Weights of a small GPT-style language model, trained from scratch on English Wikipedia.
Size: 16 layers, MLP 256 SwiGLU, vocabulary 4096, 1.59M parameters.
Each number is 500 + 50 x the weight over its row's rms, rounded and kept within 0 to 999. Layers, rows and columns count from 0. Numbers have three digits each. The size before them is the row's rms in percent of the matrix's.

# v: layer 12 attention value, 64x64, rms 0.0793, rows 36-63, columns 0-63
# o: layer 12 attention output (transposed), 64x64, rms 0.172, rows 36-63, columns 0-63
# gate: layer 12 MLP gate, 256x64, rms 0.16, rows 0-47, columns 0-63
# up: layer 12 MLP up, 256x64, rms 0.152, rows 0-47, columns 0-63
# down: layer 12 MLP down (transposed), 256x64, rms 0.185, rows 0-47, columns 0-63
v36 081:602497383514425511539455556539489504518475547499620493469530562503512424571501545408518542615499506512514474545481566469520491576586476523461463501482476612457469540449552506456564540482510437
o36 083:426570550515491425521618496492487567500443482474480501430521502542486474467532434511472385519422504508531477494494507540550561382585522445450526490588531430491526502503505509461608490438435595
v37 097:485471548442554503416467539452477506408452482545412565472533456450391490505502403496487517468435478479582545515531511401478502519587551468501532532526481516530459559585523555474439489602522395
o37 099:523567462555506481544478558439522521477421483475555495563458564496519515459547544498534496516541472532425495508447483577460467586439536491492290453496540515427515537424490464562551448456470557
v38 081:448568510518454529565465431425551431490566469437436525416506542495537552458523527446466594503441464504448455489575493391611506481437415470456505499568548553532566495494486513427527488542571476
o38 086:470420457486605478466465504576479488579491629579504453396545416482485507495555500494419433516512549481447474509470531533477453513432584483561491533473466406543495564476475408530548565497521469
v39 072:541525497516514606494530515489528480471588498534486445495608567498530417462494473450459504546619466476524502555450453563507532411513455488506477510573554474544560366474543552532576614508508486
o39 074:500441486498556519484586467487500461528513676495489484529444515566484490545498484500547467417424458518409431467526548492459519440531580622538494514451504529550451617526451572527524460501528481
v40 085:567460535482461447412460473473485363499521497557480525420442505547552484465424493483529517515518527479556437530471465584550579622443545511470499455489487502415550609472472549515483462446575442
o40 087:480564505483513446490569407491516502536406457523613487576556512538481427472572372509446475461517609456489460518472475489522409579509477454540508489457521403556467421528504492454514469568464507
v41 086:532456527482519532443460494549537495304575540484431578508528424536492529486401446491494499509503495551503468513489550527540567503533429490437460541475492475468383464510482490512406483546598537
o41 095:552555451543528417506525539505478484524427435557534488543445533402528480505628522588453523406535429503494454477438585495435496483425473522568433457548465511553574520467575505439530529450481457
v42 101:505426605482502559401513527487593454452508436560441457501414519434476541501505485470451549451466435550492490580529519549491521477403492476372563469513593491478524408528547475447493444528486500
o42 102:605518438583545375536530486470493496533533559498478544506474517594471514504561522526408465521524508514513531508539462490379417573507555557544469561502406520474506487524430466543500602483430435
v43 105:490535554482485397483437451508486508419443538506440467426504368458485432528498532474533526496486477553473514452530457593475442542434598469562541504494544445393572564456590503474549547480456523
o43 100:566469440541426555526517565438519559543539497472487485481475487489486446427507527542504475481523591522522574528474448459615476498493349484524404563431539497476460476449449561493448409497596501
v44 103:570497537439501593458628466556520458535526514512567532440534519627471469458495476499505455453584494487596477521463525486474393474481542497487487467522539533579423445514492444454393486518432446
o44 093:443477438493586485443495459397488485479467510480539559646377452471536559452565533538544471526491521550461435459507516515427519470523494595468586507519515527458545423534423499532548507538428535
v45 097:592508469375472530483451401447492464424472608538434476469474427479429498539570469467520511550559504426503461574546557462463465495464565525472472493504493504453510502412537560607552483465561520
o45 096:482474485548440429476526509493507526529509468502567500491565610593477505471555567497562409514520476538432509452502581425571552510545468499534442538516515546542412537479506395430411463571403528
v46 094:590588505538502522488459507581507479514511533470482540504613478407612502431415529553515483513573557416453396489476486448558543498434552442562501510464495536433535477463568462526544511465436451
o46 090:499497535478514540442544379438466547541442513604560446499483514456401438582502538503463464536458497520466519526505487537583465422498519593466497488525540414618513474465510595521451532585545494
v47 094:550528580570455471482430492555517508427588470543535524517468455442568571551487434439497479387537510601530514506476446477502530534547511497475430427387472477589489428536470474508518422453460559
o47 098:548511437503539510418448468458478459452496416498422582559600537522482500549465488608408469538578533498533471486498546477535414433545432547534523566598468553507428552473509586488483535457514511
v48 101:515510522546401440441440391552556475458430505556455465432431389525548499569473508518565512539498473540465502533540496484486549516458501424428588482494507427437484455399549582521462539453509543
o48 092:498431467602445504539532555460449615582470509460499537459560570465433429510597522519457478454515462472604462483501536457529413499576417597503427540526537493530474427536519443505529515515507477
v49 090:569568462496530608550462478462516492465567530417507555527517549563490496442529565412491527534374453483483567416539530522473401465467533490523439470539558538401492534444521453406460526525485473
o49 094:483496485525509412562497571433496478508560618543459461412417377456507517492520535520589475554529653540533534499444547473549526498486536475510499405445455461456539541474523490525572527488487520
v50 081:529543542505545468419463482456551476549472461525473494458493536465524545567436418472487514555580510513510571527582560449424458490356528514498455515566487513534461445417433432566483403556458438
o50 091:542442469486552525525523429436448546428467537476481438493552519518505432470597635606494542510455459506453461499488488470502509529572622397529433531469480491459562455525488399512491573504507532
v51 102:458499498481442479433469544525515452456397445527547491465506395439485518478536511440456459466531405508456549542440447494562609569445427467403606527519540420479581493528488540552466458515488480
o51 101:536472607557599533497554461538569537591504481539487631534499579526522405521497443467425485469506543513547465468585465517461399452447437509579425523546511501443484473511462509525442545500489526
v52 096:467498437456508549549486477485507467435467524455608576494450539521506448534481500561461521554484469569416461513473549365522542521541422492485534559555519578533482420557455605518441404433518484
o52 103:483505551525585510491451510584522493526524402578434445496517525427501470458551416434541463484550492541528462480516461564402536433489547463455436557537474460535511565558479369466607562502480500
v53 083:446511510542443414447465331430476545498514484502504535552435510507461495459488431514549462542478472499470441463529504440507455443390437459427621457511555486470508480525472577545517573482437533
o53 081:483545532593521539512516456464475470496574553506500396414503457407507528510533470556507514484553413438461468435519484473455418569584491595520468580606550497560465481519466418454429497480518451
v54 095:514487489509432471473454490554504512551493496420460488475553463401551500527553373440475515458444482492582488597508458456545498556552467470444488511526628487573438504510494435578424542465606481
o54 101:460456486469597525558456515458549504550439405553465503519522558554457532485523616561433534507493498506453441496533439510437498483464509574646473394471550485480435522528540550455554535483446568
v55 092:498390575536528502595527506454492485461526533485427423456569498515524451545477551507549484493533569455446543465558484619454575481573558443551475410487442500499516498540567470414586560500461541
o55 087:560585480497439560523526546581462516546510565399537551536538448542506503544510558514522501499470525443502498554484523428589519473420528566401459555490417472577412512505493604506527452470584438
v56 075:492467590442546560448497549384487474532462479463470608490548560520538508511498561481471496425439528461588565529554514473509465556583576471507501467509520574495517573563466499549464508413371503
o56 086:526512527531557436625462502527444557428480433476590475520492441579473478458509490447590541541552565497395498544610441499487444469465561591512449501445520460455501470467492556517521469509510596
v57 100:518535549546526521508488436552503521552549476466516576500472453431454521443623419565483606458452458515396599408505454485449447516524581429514515436520452467560476552509545516458452490512446460
o57 094:498532461561459526486463510450533479518517488469426453588497419452489556523386584508515442565492626511593522550430502469476425549535497544502421501503526603451417538482451441548535563510515519
v58 111:398535572559470576481461517526498460575430494477498582454521404465522526498577398497439533507537456517577537558515562459498502526509439451467488551541561546542454487550375469493544461473584552
o58 108:474370492384547431552450407514572592478548484524432482497532534483430517491468609469479552487524495527514446488505585519422469433449503541586468512493477498430428474536525472492512442467454562
v59 076:501463501473553373556536588509485480548555470573561588532514506489547486544543558499488508517509480583530532567554355438558457516571456607491556549557472500494435523453502565537510535515497549
o59 076:461505518529465549533441528551416575523372490521479543404542504522531519503394400522429508433485537482370483539475464570522533549512507461515571531397540538510572529483450480470545523478531540
v60 099:479521436525449520590600533538492545531520516473542558465606523482530452487541481471531486529450476499512456505495466503541385483474432486462474492454572611593517440550459386593419451540547495
o60 096:450515509395640552471475519471464510566573528521428501548466432539499591546524578494495471487579410536511461513486463498472557435513489500500583416514512477535531553421462507369507538488463525
v61 096:491442518436479507513536487476506470476556510532556525446624501509487431592435494419480485469533547608522468549483457609606508563479530554555554448596477549490544429459534453576496464518544525
o61 095:552563470432575537471491484541481466526412482573561538567438475515532461426566469588456499496435477449427454544524409444476530421506498522446531576391487495478510611480428515429511510510466532
v62 100:479615476507479451576511526456461520518487522479517576473471572463446453519544517430430636472489444551478492435451573447515395574530495438520574579480453516534489574554491441488567451528486535
o62 100:489455470497470474403554483617487509492559424463438413482484406485498565410466477471464417552502492532520533545497451516474559478510556467490465464555524469383513482427450511462489499446591614
v63 087:564502435512436534539461548543449460457421545552564453526554482503470440538568496539541512470517514421440471489481537516476488466428572523467476502537491452547362557401498422572432492564526399
o63 090:505485507477515532501593453498581499547467524509538609542536540471494428475466593529588411530439463527512557531412459483535572595531500489521566403619521533502506488554512490433548500508427555
gate0 087:597552533449395534491443500575486544503510505517450480521543510567509508548567348447411523559461434515539554415512449496529492446495515517511510536496580487482432472464490527579460478458623509
up0 099:534584494583457466425432522474469406527472553451499470460510516582499489480424503490505543557459464489491482469448517440524471550426438534494552525457431493485436404406365557569465576491458489
down0 094:424446457493539553628531497472482564423489533452530457611485448424519497507543533554517514454559564489579500551511548502465482500515581454460486536540548507447552592531601516452475424507562421
gate1 099:482571539513564604483514496523530448509464568514541529455531458531582453509530472519618432497521482473490412496508470455492455502523555536494370468527538628432547567440483466615517549520494531
up1 119:433562534496556593493471434531511593535554479566481525557396489490472458487506417609558474454425447500549476513499461514502520508408464478552408523512470406512486445460449527455501477390444511
down1 109:596406554534465428506518495487484439512556494363477507504461477526453521524461458442430522520439542594538582516463462502539368484444574438510519587494550453503496589513467505495490536466550541
gate2 104:449493544467473572564540479480458434508427509527598564461507566515473469490433421476547502587561408447485484516559580543516474497460503522545580560456536544529413550450568550479497548511620534
up2 108:500472564501496522510550489482488523497447502462636569438363486419382507597446526544469498553574453460484494599458573551494477478485459460506516487475460425454496443591553529473478488508489472
down2 109:523571470437431497457596551637538466501492433507574581394439471391487485493553508498486502546517429527483524561457474546474470398472434528566578499543511516537472443480528472522454486455537521
gate3 106:436477416401502602544476514476443544470460511368483544457527574520445527485500489504525558570609507493484420569503563421528472457478505534516477538453486428450440452441508430435464445514502457
up3 106:548526576430500534532537464446487470518462465438472524520485412580454496481516507481445413487469575566398481561499516592555486528594516487457442457481582487531554463532485510536554653491458556
down3 110:518509510447403488393505507448571512525463484448567485510455499527495500514520562504633475524510539485403436519536417569437495512552460513475458477533441555563436474502508601533472493477543643
gate4 120:442449541456441436494568426504432558458521496428523494474498555506578548579512497602585440531527537444526481481485538484524512460448546439523479502482492484402411501559531635479501482424587527
up4 120:526481525471434558519500502564513616568426500543533469468480465496541585547595531511446489504475598545397483540471607507472532527439505436542410467481533501500466627488491487472445445489466571
down4 114:560460464434565423520494537455490410421496357494511551483498478480486570430462545494628495480447542501569460553482562514523474464467502420491468485489531524429472468555440558442570483406502479
gate5 107:463546564523514502481442434478511532597453464534514520460524522508503493446361560524593498481536556547490487592517461508473514635513451481427479483518560538453443563465457500470423530541571605
up5 100:550415550418475517488443493528576465576550405565467412459518474469505442519497513452529458458443499542562495539544445551477481480575511545473554573402383528514570523454456422488493587528498497
down5 102:513459511480610559540472506434516431559507671570455460459486514513530496473462419489450509485531502545613441466505503578480515439512516523561468508571420459495501441566482500550534534488396481
gate6 093:442491505454569439520510488517560541463518514556484484482554562480503431481566597485490485570480591473448477440599552545521553584547502489581474512528453555475523424554397534555489591474427419
up6 092:437539478463554467418537541456470516477444408506538577540558563542463449519520426540469483489451456567483528394452473472498434545538453477490597441416473492570465500592560423452419519459518534
down6 095:453582483490543435569455538507498537409504581433455457525595442470479504473445626544531555494508528485455530596564540495444467528502410505446523579554523576516536564456467594480515485487538530
gate7 099:511494541604518547447506446465523452476466536580518536560477565519500524503548477484489446481495587454548505486439461398499494580508486498389539606451469463355540438565492545468550532423489474
up7 092:627571557551570469428547508470523403447499404587482485462438508564508479479445498518504418508476531481491444517531553484509505476573507496509471401477465529445389553547398554501491449463537513
down7 099:493458496482474476439572433489539438463574343423477427446520531489494506499474505534541466519537452486447506488531538432483433634498429431518486555532489444536474412499452565478568538460567458
gate8 096:492529554470515568537445505544509500484535396502396531551485615499451514528509489404512507594512407559489407571570500556531504525477508485633461445478459501547562543539476485509489504407546491
up8 099:463432508494493589468430513585520549467490511504562546409495509534524463491450450478469548469664522528517447449402416495511511507587496488526531453500516548506479426552507600490482524518442614
down8 100:575483498479427497408477497448575529519496473510476502425405503380528561561555489402457459451532521471596502510555499432528487526551432439509585502438540410517437491493535502564477453467572532
gate9 097:578431495502499559535468484496471500438546503577525459409532465460476506449552405464573416401558484541516426478468485470618506536519467473511488512490473390573515481448398484474550442459572511
up9 103:479483471453578507503515441489512456444435516551528425495533553467531594457586406501507393539558498486442402488400516489525514543476448530504583450599560539500521533419492532541457466569431512
down9 100:521462515513529533425454473500373569524553551505528439543492509543523496591563455496427459520443526488479525415563552484673497481568476463487568504490593487529451535526461453427536474531499450
gate10 104:373490490582554436471504582504499506533452570500497461483527487452451517508548374563554434599484446509470458447503479411462496579456610567545490507433511524533520515477442511503533449552561481
up10 095:526652460447518548422501475436617472473499484481517403517510500493470462471490494406489544520499558535542570513496482592499473565444514576473542553540460475581484430415420446458493443489508466
down10 094:427572504397467526475466372491437527540508542542464412535550531557488470505573526521491413418562586565516565510528517514437475548483426414468469472563546525539473487546585556483507536448506493
gate11 103:522528525457563513490523501533626538449567436559576523593501462446494604542584445501499448465508447525493512553627568485625496460450491460493499503490572489547492476578475448533465504438499498
up11 104:591488444520491473500470511481509510482431555555548481384579561536476425447450501478527421489540472469573533504487516553437470496484486480461531577477634448428540468485495460611456574528594517
down11 106:558498548472470565418414403450503487471518493495629430474534478502502501538496466433545428517539473653456530548510489518504471501473474466516488541461545548470530455544387472628478486491506557
gate12 086:538499474431464541589474604518540620491526506540542548531528589567525515438570466511514521608553522599478416432477491488512539511505530470491518412466479485459445459492555504572419505440523577
up12 099:453520574550498508530527498467550546410513496499466532503453487643433469505482543588443537516473463488458576562502495462483617457478420455515534571537520511488620587573475546525518535510553427
down12 094:453535475525501432540462425417508501552464528484503478482562431485564568477448511526512501566569599465437449516470536521421459505510668498419510480524453423491477514490515582514458379538498512
gate13 098:582568529488567526449546530551549465530576475414565574513508467499547540583522475503547528455496563517521622526382546488509497436483526493588425488530491503516502527482479379495455547550404495
up13 106:487537518537456506506500524542535485359615494457535458476519589419539527468441439559396513481579466499596507535508485585554472476469422508542483504477570511516467398573492563462513511468520559
down13 104:573464459521571528594554490499590506455391510503480545511451421530443523524435482532556571500442518557517574533441453434532470445536394520551498443612473548499486421489553455549457546500502481
gate14 095:400491464485529540500456528461475506464391548494650444428547552549386487502508532533499457509515460449528411524529524514448531462491513552525546580434549521388522533457477503568509443468531561
up14 100:472511496478490552534491548516458500538481484596568463483509494434507572484439565460429466426524492424497494489586561582617479542466538479515514424480424529357415591560512487480508511549475539
down14 098:573467486523447497460561432453591540528486481517523521447556409473528576377463498536421480500500527524496442565526473498372451485504509537455589537476474482499637519487463479461487487395541515
gate15 101:535493439465476576541463459552555491468435465487524496430583491530428538511585427552451517498547493521550589379468540503443437464523566561550559553433417569491498530493554493523484452585561539
up15 092:513530408583475367534508495482548458548557450487570446518511521502540481471537526441451527491494438508413544544572538421475498437572530468530516497465493410522506488528450428485471529585642453
down15 097:438530464460530503478540480547491540450537530511594453516483531392374407458494503464537590589447510494469516433469497559430476478572557479482471542557560466512500533570449605422559506551495516
gate16 100:459549577557527613472489508515440428431457522487494620538516577399468443569543526479553515473477499535488529496546594494481519447442524580551456556469516448455445555482442460491442436549522430
up16 104:527496552522518543459505496504479572480586535499472536394499520413493427449483470491508533564572493536552484543478577520410507540415433562620480472489494604476440504496413460476507514405537588
down16 101:457520558469472459585474513504461444506494486485587521500451389387517469484528504498469495490439607475464509534527342528534505420511513544435468443420532462492534476514538406586474526564509463
gate17 097:456581461570400461566491460457455464515504463517481493514393431420475521449495424490529372624432454496473477516518523510486482500520511415393433566513485486490544513472508522546531528503417547
up17 100:441528605527427556445435546545487519483462515487518472541542539511650487494507448403497402521480443530534456534470411559509515458529471555490448540518536401397468429470483544437504482496477547
down17 108:444417547449466530469453527490498487415472451502528477524480526487542550458488407402485451417339555534522519487508474561557516511440522422442385455526586481531493479514491460485501603501530515
gate18 096:493455403478511495505450526409494488477449509514557417568538447451553508425574494396499616563528417532547436546400540456439577523510480446489437418536502506479503482529573477538469513504543532
up18 081:397482407495532498439511514537508514465479557511510528483493460536550480443402536474411455511535528572509520466484488602532520480395521436491441577487584544429466527512395493493491418392563485
down18 092:501450584511530524449514419551417528614454483499587526517552452525481520486436435522579401491481556540480529554498431503438447550526560504478588462513439484399532462478567554519489540486469408
gate19 111:492464449588465475462476412552553537493503481480544410501510477481465512574487406559481451543572462564427377406507518502537514557580576476476464523453407469523560518547466493553562582509494523
up19 108:437517477457460455581466495481483464469447500480544484407540500503453591486568424573511411485403478582495478443556515382454480462499506590531409414474471480525516490513483461492525419545588481
down19 108:506550449476482482576556550518566580416472522520594529437604394559438515502510456435517408526503531505476474519530534517464536431416563530436505477557392548505507557508449557474545485448455521
gate20 099:559458530483500527512472506551541514501539530417427397569561471547585522459528437507502573468583583503556503448424539502420464510402585555429531537519454462531523495462536424537399526484535521
up20 097:511628537452535488532527510542496498476487534433509509475507437400395464510493520492518534575521499465546429502479496490500462632554465565399456544513457604546446427468493584507536551477509418
down20 094:511555388501513461526477544530544518554559637559574498549570466457600501553625517602460578500511460496496525490502487511485527500498487497515499438487538518482576444549478479531588554416538552
gate21 097:562395510615514540518414449441508470434539497595533495517473491438546521495503489503519491579560551441450539543399522437516524460517431470487457448560525519500467510609451548526542529462602435
up21 098:450431459385538536553533504622487458432554573432533486542517566524488492499496472515419542517483499583540528515485501471489544545538436511433561605395580497413527503533504547408527489502514517
down21 102:483437516419443515539450543529558528479521554558586553485569510532573499397481586507557487413522452412523600516477507558376488548541483556485529455507521411571547528556462536521514507488522463
gate22 097:540491515472429617464555504559533430562497472525514453419596467542496478564560487440457454614582509415446447417585477491557469460454541532483467494494488490526460523524483471541438576442470554
up22 103:491530542516490512470550567491640473497516516593580431494558576475466499482463520455501535567516489493472534646508543627447545498518540481549553426476452445528471421521489551472440481559548476
down22 103:439466553543475586422463470435491508555476471421522468469487383427476490474545516515555528577492507537511423439485497440463408498442569556439425515417464523451505542476489548469412518387479510
gate23 111:494432472413435497464452520499516527478508497485529565460434502590433604458522449475475438492498507490463447575511595538544561553463581524562508583475588458463421470481533552483511547619440528
up23 099:506411462453514487394518513488480499646463510443465566465468559462482517488492627546542558402445421535442526467506529515476555412534492478556492588522537577459488543575530533509481504468541523
down23 094:523573497489507494496439390586499540420466559511530463435482559519528491497523479447498388590474481409516534560423477491521546545515455505533569452496452441485564496410570545460510591574529434
gate24 107:450493502545578568575514493402486567494499485491438452542435571470539544537500498488519456565571534550504546470472512627517487501478504571476472442493480509403573395494573463495564396417484488
up24 105:557499510462475501578550430539575518508478487496399509499527429468521578536511547502529535533456574508429455516590538567433551531384560564559581451489513517522610593558563498507524547497494520
down24 102:505472490401511538472525521534440491485535561499468501520526561526512499427459467567540528489536503493511482495380487477418530483562643544514575473596465491512415425511546580516513426389578485
gate25 114:453610542451465567518498522489549455478520533530432419532523484527529513462514448544590481501477559473478430611515402467463456542459584472439415553470570484514446464409508503456414448439488460
up25 107:441501523489469570534529510481586592476516581551467520482520399394461577464468506443560487381576585460502538506444484469464466525474502469513424506522494431518518504463534446534496621570437483
down25 103:506593490535474417459483472530562484455527575501440485494512459523563496450381493606557430559463545441480471557484464503404501458480635531500523520434496528524434510512524531453477447479472384
gate26 100:466593540521415468477497476526515471497501597560505439500523531469468492558536542510570428480449577490528471516539449495572488570598589518486577496439517519501502576458500529440360580490516588
up26 093:551507441530567536473603494486519470512538484599404455571532548535590450590449502537459411424482464485451515502558496450528481483535545465568509476517473521576457487585416444486585545496509578
down26 091:529553564536557462532510534514509531488549527507432472558524652506522575501504476494458430503499510534505493508395554507381532494507394541438481550493566436553557446511505532521509559496359521
gate27 083:450535533504426479592564456497479546474489509492474517418605558546470579475477502427533486550549391408528581551502539515432511486519555385464519447511482549569513476487472458457523425521409461
up27 081:511488477462518520422509492530499522472576452538467567473421447518480465571570534442462484551573521462580509462532481503511457604576464475479445593557482480444639505533501529561527454394513589
down27 085:478518378420560463442484553485490536507543485518456407540467464522527402482414572457478504547434513487531506428482547391565485525534504528555440540520420498487540462458522425506526539417537398
gate28 093:420524486498463467498500545546565470477543558436528484485451477517423546507551547498552504579489551415514500500462616601423501505422499544380395487483559602535532510499518564445464493469516560
up28 094:566512523503467494541526458439402504546537510503538556571456475396484556533519372430523537452494490496502523561462502410439529473534433504477505446504496499481501560423557465451570509497650419
down28 090:461531474500523490390456507615521513515526493540472417536496464530486471542545533430542520495459532466570536591507513512419440486576536449490533412516459417417573353547467496527453450538527490
gate29 110:565531574512526589473420469619503535419534453580495512453508462459496501489564511486465430542486566444581523457490525541627485476526545390518576468533528454460448440479515420528457472496516455
up29 093:470520573534490464451514610450540499483599478533573455496520443594552414549546541461550523482518601525497557536457494495534473491560439493522502431492400426475502467527452453572488477399410498
down29 096:539555518498556589511506527433523597469484446565562402504522468514445416484411493497455421607599498448472497531583495472476506524463509520514504508468527454502546541456612561498576492536576444
gate30 100:564509470466570575466537411450489566584443524465635596477519557510562494474532442483519447595498540495454519439532508461583434486476513529453457446535515453537473581514522439427507570449476494
up30 109:516562482442495478524446497473439496459434434517521567441621438538536524452453557538577450460476525464440403405424466450445519470469482512471546497588612483505432499584479510461420507497513495
down30 110:488564556509482524446588540520482540495616488529428555435542541451500535566498478498569456492441547478513442577574529559445602454539533512551468551434513494547425486468570473511447609466420496
gate31 098:491447542411524507544441437519470497464492461494539480450441484526508592542538454635521457519515493529520477496436440460522432409546548460474412517481622465452580445556504530429493535595531454
up31 107:502510482553515477494485515465504521525520586464466556495512453574468580444497515652478545526486395442549424514513570469464524494588515466457451447443534557427456471575476524424481425574466416
down31 101:549489556541426457475479364468449522470442488471474483450450612528497584495484497554398561475458486540505459435504488456449500446576507426579536468483467470502532502538547571404587438484473463
gate32 098:470434512494521501489410506513539523494528532470535543412517509406526470576555482554484523423508519570590412394492560555580515550476526494532503489469493651498504514562495486549447451483471615
up32 108:468588525527525516520435473493520478556430434468499557550493456567489472548530519398455542408565489562447479453545500506577453491525579470514480619408462508561524529453544512600540491526398537
down32 097:548419529501492552420418470433519527431470412530466449554465456522486580529428514525492523526493543485484488553488532482457518516495427481422517590598538403540504430402526555483471588493467406
gate33 097:443608540523576468476412494479463523465553483512451449592364521503484525399570459445529505590532572488547593492473513506576487487479472481479461501500494522568602441496431504446527503559498518
up33 098:539487572384541442553525516579552475470471473527531477528569473472601486463538496486456534432430564566526444457579428559536490572493525587596431510486455499504573524566449527473518568524549537
down33 098:577448423402487497448503520443440543503592558547513503502424563461494495469535460541485530462520417503541495483465507475537513400554483502457539450487522509621481490516404462457356516520412516
gate34 096:412433464555497515600440523536494488469519491469485453493528468505536592489505406526487457541501434479448497477591505512543494433548550510491482564413513469576479490608470537533406571428620548
up34 084:446471452445567425576468573553549494527449529501591463470491480574490499477473507522484409483522471421507542546555454562481530498440513476642518505527532446577453447456483525543499543421606423
down34 097:502499466474447418434528507540488472554499481491470557591500489504515402465547538486385389561387462497467476518449577537385479435472512459436529449456500479586451472417506492531530518435503505
gate35 093:516412527577443488422471539427515488598529546526514567523513505543509566587525545486446497456581398498507493621487500428542482441541570543518502535423508392460465508484545492524503559514484412
up35 089:541460573551398592472421392489532439548540553499548537489548528382516480425410451496494497482525500468453550511546535438462543553467498463511565543541495508467551523535499591463562437418464520
down35 094:581458474520511553508529499439453480404596509488558442513430417449496505521521436601466405570490511502460505377516499489485505489537445498545473539617575557497493441499495610457494517507476553
gate36 109:477505460584499463545505457406483509510564462519431454489459541472466443472479527458538532519552509526483488532626637498497644509456563542513448452442462586459537463456573486493442487423498467
up36 113:454540489540468587469418501544435547515529463481472550579465461454639464462472465523570429539404503533528558481383540476466536517452470485491523418614469441506526486502543480568505489538478571
down36 107:522610409527514429525586449524525508525534474477474606485515564426588530471477528554501517539439486429428504472439359559522440464457509544495540518520577547523457444555496444539531500481509563
gate37 093:537452504458457531537460453500553400522555585525452507497513616464527505453574474542435530470484448525621512470459543523524508495504498539453380554534573514413523584445421447549432472509530522
up37 091:412495510523529591492517585439493569535366539396455515614472467474489483573522508484456594519516462475457445511499494575493505512513480487520432566463520501540409541495440515558516516380522488
down37 096:505474517544522505540474458464508536466521553534516487388501439558439433535450521479588488557514584474461638515545423481465518550570480474422624440516489463412501461546502573469528503508411492
gate38 093:447534493481515522408465500464442512452489472527558372505503422594545448568484466482501523584585555595446419553482568512466483415485502554503438500489473509529555535425496550508431458496522598
up38 102:493497460495481488526478532447502498531434646452505517379532536472464597498576541575490528460473500491504421560580604424460515450555483499488428549570483551455529507522503396457541441475470508
down38 101:564481510487569499453493512589457509463549505606480534548444377501426520500521505479540531512572551503435476490496409476589500461480562442521532528508433551622545522514470537588419525440548447
gate39 104:516386539518508510473523335500482505475459476563528472532508522452649475584553468552468549463502462524576474510508515495579493494564502435540505512459481436427479438461541535550465498484580416
up39 103:570487539410498483516502512523556449458537501421515561574415467530534508431546444621507515560506478506405542528525433474515512489445511470495451551649594541531501522477418536523445503571541495
down39 097:466502478467503582600476570485528528556497492556521557501549558492461524558461511483511578491448527623460497534540516549489421436525448542478568443559494579518509521446418525406506470470567365
gate40 097:457487479504488457528400553475456455457481538590525437528452536515511522450545439453468484577497471437510447571576533420589525582506531540430488507584612533497500539547470506415589551480444451
up40 095:514538484487491403419561468441539538526501550485570474441483553455491449425593498435539440535482526459545487553560480444565481552575574489427461521489508509568474504422392576401492510501423503
down40 097:504413483517480499489470494614499603592568413554514459509450392470579538529420505501475442483438522484552461521545478536457522510414431478470555445506487473576505533492399443459569517550466505
gate41 093:462489468519522493502445509427569500570511422506514498530500562484508477553401574604549577583540473487484482628453422447527520469502487528553534564529478489545424486455527525511454607579543579
up41 094:465490502497564498648540539460502431467450525515456453509475418442438496531581444498500473472492551490473546570482441494459455577546579421515481484522501520446552518442546579519466538374547406
down41 094:463514540471493517416452444504460553397538544529474488457508468516458471536491491520562404494500548491513507500565458489455570531456679428583539496523524534478467547460444479470519591466436610
gate42 097:508511562535490523494528471518602443448547543511443485399505407554455480512520540524601495450395484454516522487495643505497557522444548495439480529474593575562465457424487546427535516550509507
up42 095:518500495518541482465518511536493485400467470576467460519486443457465431447524513501543506487469558468512424472442581458653436478500359546490464409457492529474496606538473472477408536507457444
down42 105:516469505445489534418498433539415545501396470502482507467508540479520470477580433474505517500484483535442521509479444508556473499600670547624425472448513528559550538501434477502435538432530494
gate43 089:439440500471535553421398499540497472514401509536527552467464443451554544467480385547573558474528477472539555515549506577505423494465384541522511438520520537510476417520493421531451566429558526
up43 102:462455472458419455458439481535453408474487512501510478510594557506565528478497467471366577464514435459504484432442577516474523441511566476410452497513494384580409567532535535489452527525496498
down43 101:503555540505492566550457546533587548482485543460589442484530479602566583525485397573603485482532456520470525508545458610561526527612435557488476499541514442514527493501525470462532525462488411
gate44 101:483572522566517501477503481471476514482608506602499546530477497406476544434470441504520480512572506516595412395499446476515547544563540480480460512500547569512561572528460469624431530572484430
up44 094:440464392511427522519519499419576535460498538452448484536434540504549551516478463467573547607500491559535556446425509403416489503390436487450497522519475467492556556435518562463562528523432505
down44 103:439581597493494462606496557474446535555446441645499426496515490537466517503538512436468449526493533582462530528466416462491545495553623532453515454553501524508496492569469492548463492598529479
gate45 100:478541539523445499504560508488525453510496564423509526512520538557483549588469480627541495527534494531546532450476554569539427426413463480623522560529482472439481435419499477520364433529464499
up45 098:514523416548435514549389511454630524556469436504509526527479513446562537606543461535445530472447462500535412551452404403452525511539487466546441519505506443443478476490431520498542535418477513
down45 104:496459422460554443508497575498460571471484399461514521523544474476540492422496501387426564483565487465494493569520498526576499484473532482472529370511601544577463570590514581518443538493524536
gate46 093:498505409456535472515353464415526548494585570515527458507546488531477505533524464498496503533577425540476462479431394567595513488500514513501469559435434463568493503411550410490500565544524466
up46 103:578553546399580569504527553622492477474554535488538471450480482514491504502498540608489482544438492464566538529546558543514514468532485592567492459522546557598502438588559457501492424504540577
down46 100:457495485472420472579542541405500509475443570512566476399513480451551362473510472343545541469456501526504519513500484521460463495456463541544496426508488584442535446455470470437486539521425546
gate47 106:523472523537518451538525547488485404475503401534563463514479515500449528498497501411576545580553478529600509496551496472470447545496449448484380490412490458494504486439477520402486615501545383
up47 097:437485533454503487463526452504586512457553500503577496539516520514560566463559558507491598453474487544440493390464512567537439508499393511405431511523498437534404558431452417553492588490522530
down47 101:524430424533538500492508632505486521507545457540540443495587482567544486482616463540420492502505532529419481547424513466531568422388504511545498434453504461535523517427492421569430493551463488